{"n_layer": 12, "d_model": 224, "n_head": 4, "n_kv_head": 4, "head_dim": 64, "d_mlp": 896, "vocab_size": 4096, "activation": "geglu", "norm": "rmsnorm", "norm_place": "peri", "norm_eps": 1e-05, "positions": "learned", "qk_norm": false, "attn_scale": 0.125, "bias": "none", "tie_embeddings": true, "parallel_block": false, "extras": ["capped logits"], "init": "normal", "init_std_qkv": 0.0478, "init_std_o": 0.0478, "init_std_up": 0.0478, "init_std_down": 0.0478, "optimizer": "adamw", "lr": 0.00207, "beta1": 0.95, "beta2": 0.95, "weight_decay": 0.17, "lr_head": 0.0109, "grad_clip": 0.5, "warmup_steps": 340, "schedule": "wsd", "decay_fraction": 0.915, "decay_shape": "pow", "final_lr_fraction": 0.0, "batch_tokens": 32768, "seq_len": 1024, "doc_mask": true, "train_tokens": 209600000, "steps": 6397, "dataset": "wikipedia_en"}
Each number is 128 + 24 x the weight over its row's rms, rounded and kept within 0 to 255. Layers, rows and columns count from 0. Numbers have three digits each. The size before them is the row's rms in percent of the matrix's.

# layer 8 attention key, 256x224, rms 0.0714, rows 148-162, columns 0-223
087:072132141106126081164115118126143121156159145129081133112144120138158109114146172095130111181113131129134142126119120107146099132132143155083107141114149127147174148146082156118152147137111133115126103131152148141107105121150151107122138120123151135120140130127141143139139094110114139132130094113115142116103109124133149168082138165116142127101166132099133109124109113122126145130119110128110112138108100132116107141093000140112150105119119131117131149136141148132106090123130089125108111128084155132119110125117119089145135158124130143117098141128108160155145124112112158145137139115141174188117145138141134155150104117123098088104167120116064108138131159114132109125168
107:135147130124109156130116145139104113135131144109110113106138111171109141152109137140109131112132131169148137149148127153153124145126155136153124143123137127130128156147136136144136119085140131147094132115134159109111148137124125132111155099154134118144144126092106168139145118132095135096115104103110122138124103102117104109115140147124110116107121118124124137120129137112141093128152135118142139111132157109142118110107225162128131147098147153122117136137120119143132158132122118115102139135139100133114134157132128128120147104143094123130132127131131128134138095132154103144128115117124139255122102130135113168127143125114101152101128145146161130141111158122112130131132
083:184145130102135157125127137148120130155099142114120124113148126108140143155126117132131134103127108119131155124142109158103137113152106120148142127129102153156101119107136135130113109095157144103142135140100116127128096129142107146132118142142115145135132137126157115121110132135135110129138118126131132134101118121140093132167114172085111120142119132147133138159136103136142139121126129117133136133155138098105142134106255129112147116142122113134087135133136137130156132117119155147126135113128129117142150127140100142094136135131146121126158130122125097103117140129108102131108115115108111104128123123137123130123166141108138126146130127133148148116127112103117129088137
096:143112127146151160125137136143100119128095129135144124116142124134128152114123112146130119097117123110136105098128128157132170109147134143156129124139111121121116109105105128143105112096120119140127134125124099143131129132116125139150112142142124137142124131120118133128127123125115118128117155142137146155144149132129135131158122134139117118145115136130114138141129130123113115117136144102142136137126158116117131121122255150127126110131131132136135129127125137132134126101147123135124140144142111127139138099156124126136111133149134131122127126121130112118143145121124110129126115132135093255112124118128126141115161140123147124136116105140125150135114152132120116108119
098:141107164114111144102134134094136112147134164161105095101133140128199089129155148114142112133109141071110132091153115145155118089113124124105119155107116138162123070128071162145132133121108109164053111139108129108121098105111171098136163145127164167141148131130163097102108104173111136127116123134109118121128136140152134139119124159164151111136134152162091134133125109106103175153133122120127095094102131111151132117104094149141131143158089126142105134147133080131109127118124132128104130147116150141118118159129095133117120122144116150085123117108117152105129125158129132164118113140089108020121122121125146138110139107156107145175112073117123161144098137165130083155144
109:122125151120103076140114087127142133123159114118122137095128106119135090116094137131128116149089131152111127121127112134169104136155137150119116133081117117106193138170127164122135137113134139126125103110139152130134151118129135096104156125146122101115125119129142152139129105126122146131119102130110136143118124124129138123063123104137109121100143119114125151119132107097157108113136131134106128128117101125148124118129227127166124141116105123114136107107154134121111139132101086124105150156094126120127106126117143119146147138142141156146157110119139116175122128132131153140120124112149191255142163146155116162132119112114114099144117136144100120152152176129108135177158
096:212125111154124148138112139142111112134093137109128115125122094132100134145149130160134126118136135140136169143166135166119137117153129110135139113144142118134123159122139104143093136144125117145171143122139113117097121136122103143127099143132140147123131114128139125114117101092117112130122139139132143130118131114130096137155126158131123115157130118134116109138150139118138098126135153145161138133152142107122119118120228144144130099139136139112124162119133135133128130119125142125131140125149118101128139107165137119084129115105139133163143118171125105118130113098108112133123130148107111000144108121141134113118172122119138115136137139141142134100124094116106113102105
093:168133141184156154135139141133113131155083182103130146135146132136118142116105128162111155076153112143159110096137159125115121131154157116129147124135134131134100112101148136199106087137160132155145131122147075139131108118121099161135121125106167126079078084102112164123135147134157134149157136155161115096125126128135150114136128160130153141136120118102118124128159148136136094156125130151156129160110133099105112114103255123155094124142119153137149125096133087136118139130133110156139125095132138119106135131142134125126096137131169148129132163114172121085140112115134116105121117117130131057111058139124128144127155151105143108107133133129149115154175087152118123107125
106:163112146109110157111154127141108135116121141128116133116142139148142127131093122144153149117145118136121140128135132159118145122138114130137132121126128121140096119128143132132148127131149130126115104116162143126148134139128152129130136131148100134132134132142128127127144142132116125125133138128129120154128156123111130128129135110139124137108144121127128161132142156132139121128123136127122118124116135131124127146128255107114126134118136124148118116144104113110174123142100107121135146112140134153122117150126118142142122127123109137106136135125128130132152123112136122127137122119144133122128135125105119133142138109143151128107114135118094119132114104134131143167137
094:214135152127142163128103138127124137135095158132117121110139112103127148131128117172131132119157141174106145104133132156098110157132162102146129110142089120136128130134140114118105096124142152165134141134120134131139133122116126114100114130130123151136115122132116113109130108133188145136150134134132143129162097120137137134138138134143145121108135117138131102115122125102119100114154150152135125134127119144155142128118255141125111101147110120131110090145129148088141164106138145137123151121150123146131134114140128144119101100133129141160111155125150100102108108130117092127124114120111102130103124090156126115088141161127128128136105146136133135115131125126112107134130
093:178116151138132171111092131123129130137107148121111107075170105108131097131150103137142142120114175139104141162125110178131103131152162115156157085149125105116127155139137101140077087151138088144150122097144141133107145148123118109147086105144095133115119101121119149113149105120082105178133146139118102134099157118104151120106164132106116128114139123080126089164116109099154129128168126132080101129140141111178129085120152147133121132136139126124161115117128145155125128143134100098146115128114142112143136119156105161154119149128124115167110130178142112126122158140119131121140143118112119000128124147170126124143189144131145099155101124149151149150130135115106121096144
104:108150137127180105133161139146140143092169136143123134161128142113135129131123129131147135140099112147138120146111148090133143152088143117140108119136130119114124108150147117141117138182132130141114091118131122143135152162122154123133137093114131108101134108126125107140157133120123124110125128119165096123156135137119152124134128041134079156109120089129104152082121111132103134099144157137151138093112084110153128121173095101121121178139134125123158096133137117127131123140115124106131126131115122131136154139080119136162117147126111125135131132095104162126100116127157127143139112112177144000099153122133118133132112135140125137120136116109127108123162106130114143211124
118:022121106105128123136129115094140142120132154116141147162131137124140121139117138111116136138126090120123105137115104092165085128122141169127113117137114101158124108139113153118121101137094133132102130134163126135111155104140104112113123124123150124114125097132122128150102126117113102142110111102133100108126134110099140175095161117153090114119162099111155133132084137110113145140135089145121124127112106135149113156152227140124139125125149156141136146118122146158113111144133152153155124161106114117138135100099131148150133136132134132130151164126130154173145132115131194100165155136130141255143157174092113122151090150113117087139101151103089132118136135122126156112129
115:131121109119152109144116114102124149119160125123144144150110123133141092133143156126112119152092135130087133156121143112133119131138098150132132117141128141150143125142120127130144129153115132116133115132132118135127111116141103133122137134138134111130130118136125130131147122144144120136129099125127134130147149116140104110099134115117131114104156113113114121106112127132145148115162095127114130137125147133133117150131046126135142126145117128113128156140134130137084104163117126117135131128113126134135119122121129116129132119103132131144113134148113149161137128138111159155119116139134141000142163141113132120142129086133114110159129123126114128091126152134120138133118
109:161120129114133128160120146108127123130141143141141131151138145118135140126123126127138137120115146128151117121142141119128152125120115123126110125103160138143132140134121123127126139126121120125119134145135136132148113118134150136152133134088153156126117152135127105132106135110151132132130154145107138127125126132139138134140134142148190121142140123136123133126141120118096074147111124136135132164142117138115131131151255134129120121132091133118106149114113129105113137105132153133142124135119145112137122118128121117120107130126144140130121137134163141105125111129120115137146124114105107101123129118107152133126120120158134134142101092128100126125113140139121128120142
# layer 8 attention query, 256x224, rms 0.0762, rows 149-162, columns 0-223
098:116107132148157085118132152114100144116141091132096153090118165122073130146126106148136126147172158135138152198114103154102124128136122143164121166114132131115140112128136149138160130148148161082148138128182153103109085117110095132046138103129092098112108095094138103150162139127150125158150137104169139092129180148127142152148099114127135143134133114114153173123161143117127128124153135122069156138098086175152127155080155152148127105135137133122132130141174104137142095126125116134131124101090138154153120086101174093110128106128132106108140120093133148156136131119104099123111130127145124131158165106161171094155176140123148127154138134158072136103123138111128129121132
084:129135096180102177149129127168138108172115126148105137109149110149068117114103108162126128114159115117146119119110182145133109119163105076126152149132169151132158166169087137183141161125107131161157104120122133161102110130141090096162104131066164144114115138152098149094115113098110107124098105126103127089135136142126140121144114157131139107120144120127105111199135112126094119097075132124102108142154129141134099146123129152099126140134132133142130192179121112119152149142130116103117092156164103109112103120149121109073163111161131100132149119135149140122133109137143086105111134115124112081137101136160146098104139132130139092145147115170134145152100127142125162171115
100:144143135155092121114127121118104176131141140130153152161116158144094134147102124119117176115125123123113091108133104128118122181135124110142136136092084162106159140115127135195181117154094163132090122139117138128104137148103116111170105126111184162118105116127132130122142139175122113141113108139091130117168126144092101127162100127164163195151146121156182112090104145126112150159110078114104122126136130117107122145163151135141099169130117136113098071129163108120147101114129134082130082078134120155138123129144141183085106155107113140115166140169173132150112119137141100119137159133134131092134092124151164099128128138148102078128144096141131106138132124150112154141142
094:152111141176106145098131116126111161159118154122105115132113112163107110116165103125140135139106156136157132106145160138115128159125131123141099133101166114097141082069133142152115143131100160107095140123117116147141143128137153148197133151097131166107159130145128140174149137156156103096087101128158170139123128150127131137147096189071138126113122108155110107141117154136131096128119134152140152194087158131090133107092120124137106081150075085121124122091137110121145136137145137132131132130107105088122125111187118165163135073172134114150105140145110066059104139134111114110126115138113120136157084121144100131095136104133149123098143098092128126132129129121118141134119
095:216135140114123135111099171124130136137128143128132081066135144133154125149170145074127173139101142157151182137165115113164153138097122127139145130118150148092150084105125116119122110178123116102090162082133173092113135113159158146074146096140091098146148113163140073118125123114127132106115125135184151116124151130140131131108141083153126129140131097123120152097123119108121138103169109125135135151107152116139131083085149116109113084156148146117161111148143165129132133152148154111142089121121138119093132127156139103172114119104095135131137105114127150160149137139177146127090138157107130136136152135112145144153135138128159120145110119100094132071144126104152099158121
088:092154107135079127160078105116116125186097090139134127092111151095072155114091067183169149069167123114115088134143135153130095105174109113158162138148148154116146117173138159148121138121129155093172129136110128147115140117151121113155099151120140124136090096110122122101145128172114113160129140148124146123128082173101126123154150183099151120179127156100143111144133149117089127143087104117087108117139156114148144168107093162128161158115140129123124112177120114157150141125135118118096117107139144155154128136121090110144169139123130115119135154125163129144142130142110088079112116096112123092129144144165119155119138161144115122116128149128124141145098134134129119112131
098:121094103115102155152141118127157131147153118141113140123131150107129096120130097159084120115139126163092096113127114128106122133133146099146130089131085122104154154126072134093126139138101187153111088109151151126142170130143118087118149145145191138151099142177149140087171069172126132140131097142117133145110131128135177142162140129159164135128104169178176131175125128110109161185156065152113081087090116135147139150141120101139123155122123119119110081106137093135112159119128140117106103076126110120102118131102128130105124130135104097119112115100124122133158127110105124119134156137160107121111104121164119113118093173141121157158151127148138152139150133149163152111156
106:202121132149149147114153141159179145109134136191152124130159141195148102122128144093097148157104170139156124136082104093166128147049142108130107141132131141104140101082117132129127097167122086173117167129100118111124119122138113096124136101114140109128129145104139114162130145152127143185086114129154118129114126114154164120093133101122125164142115132162106115112113091109142135115155088122136147120124113168089144083135126099144117115104131169098141103145170132147113108124110163108152117151081136124143145118140168130102084101121120101161143090120143109140149127141130101139124117112125155107139173135170134130119087133127128156140104099149154097135138113081100120134120
093:123125153092097156107142114119133121154123139126158165092132135142167136137106105128083129134135138125150107104138119135129155131133125121103146132134160130102163145133079127161141141128091122136097082134135157108138130137117184115109127125111130123073061127109143107114149126138107103133088109129171153130054126130123134150137160136181141124158106146148126153114136121093159133199174106180145135129111149074150123127111131091129136157146134103146082085063162087125129147153108117111097113112111151121121129110201123100142097114121138149125146113161150145107165124120152136132134176099092154105110144116161126104129094107170140087120108116140123103140126139128151097140142
091:118165173115091077128074087144102154158099112163134125092100127106128180124091094151105163112181156130148093115164161161147121139119129138183155136135128116108174111125144136105146146128123119131104127118146122077121153101099128156122161114134137108134106111130070135140115132125134133093118130132145134162147064117126115150177175178132126102138133155131161126143157132088100085113128134128172150159141160128182147157118114137133153116117143092143108086138126120119132177116118156110176144150152101121104145129198118127120087121111169123110148107140135158171129123112124150121122116140109130122088123121141122132130104136123131137141123143155096148117109175117133136140162
111:164109150122172124103161102129148159125131162138137143133140147142179123120143161048145104146118145123099149085109127087121185132083160113123126087132123123172105133109137130097127129126128069203100144123132120103195109084122161103127107131116116103126120130164156114106138154101138130141138144103110099169148176115132138116087145062165091177102111139146127163088136120088137141083158123137134129098119115141106158153128106113112107123154143161117140100109148121121121138137115130128134114145128148118119144115120143152144087139121128115131097143129174120120160134145126136136090144098128126135129205127134142120142099116120125144099080127103104136157121149104114117152115
108:128156119116161114169126154117108141074128107117133159175125132150094116110155081131136121127063133131102087135116110091186126119142091133159111135137116108078161098131131119134102109183159118134111148115135121129097115132161139170141147129137146114105150143139130163141079137093137132116160168103135121140179140114175109122132156128129125139111117131117109110117103126151100156104160118101158143127131182125144138104140144118136111157118158166131176082125115159119141112147109136101177164101114131107127122142067127148136129169089123102121095103125119141158131140120131120153151147139184150121124121093092143123128133120169142161156100115106111133058158122104159161162111
104:123088128104118142127107143128133139115142109126099101112098115114118158124167145096160142121122165077160155167163116149154137113087116125116121154099118087133136103120168142111092140153164119108102165134125116122142128134169167140142131120131098100121191125169159143169118107105124121084130125125146109151123110120115101128099144171109080149132121112121104133148121120139126132064090137110121110111183162100162148112120085136121126116147190109154150144121101183127180163130138123103134090135140119128152183091141117116140164133125131111120106100103092131139099193142121132137134122139179133124122138155105157125099098139095163113111140098090116122100167128112122142167102
106:209115108159126178139147145114165155129157159125141139168163105162131099081161151114100102127122144149096104110152079115145152113145124115118132145105118138129141106079117139196138131157095120124118111156137168146113155085106149160155111173173143113119092099146142127145155155146162096141091124118137119119159101164167107099132121144132161130151106127117101119133123143177123145156122127130132103107145150113101129133118125126154137117125110136137159098116183122122126134128125143113089152091116120161158106137130088166109105114125096150127146095157151108112139139156124104116113165178128146096138094121158091113098137129148123066128152152087140139100147080117146127118117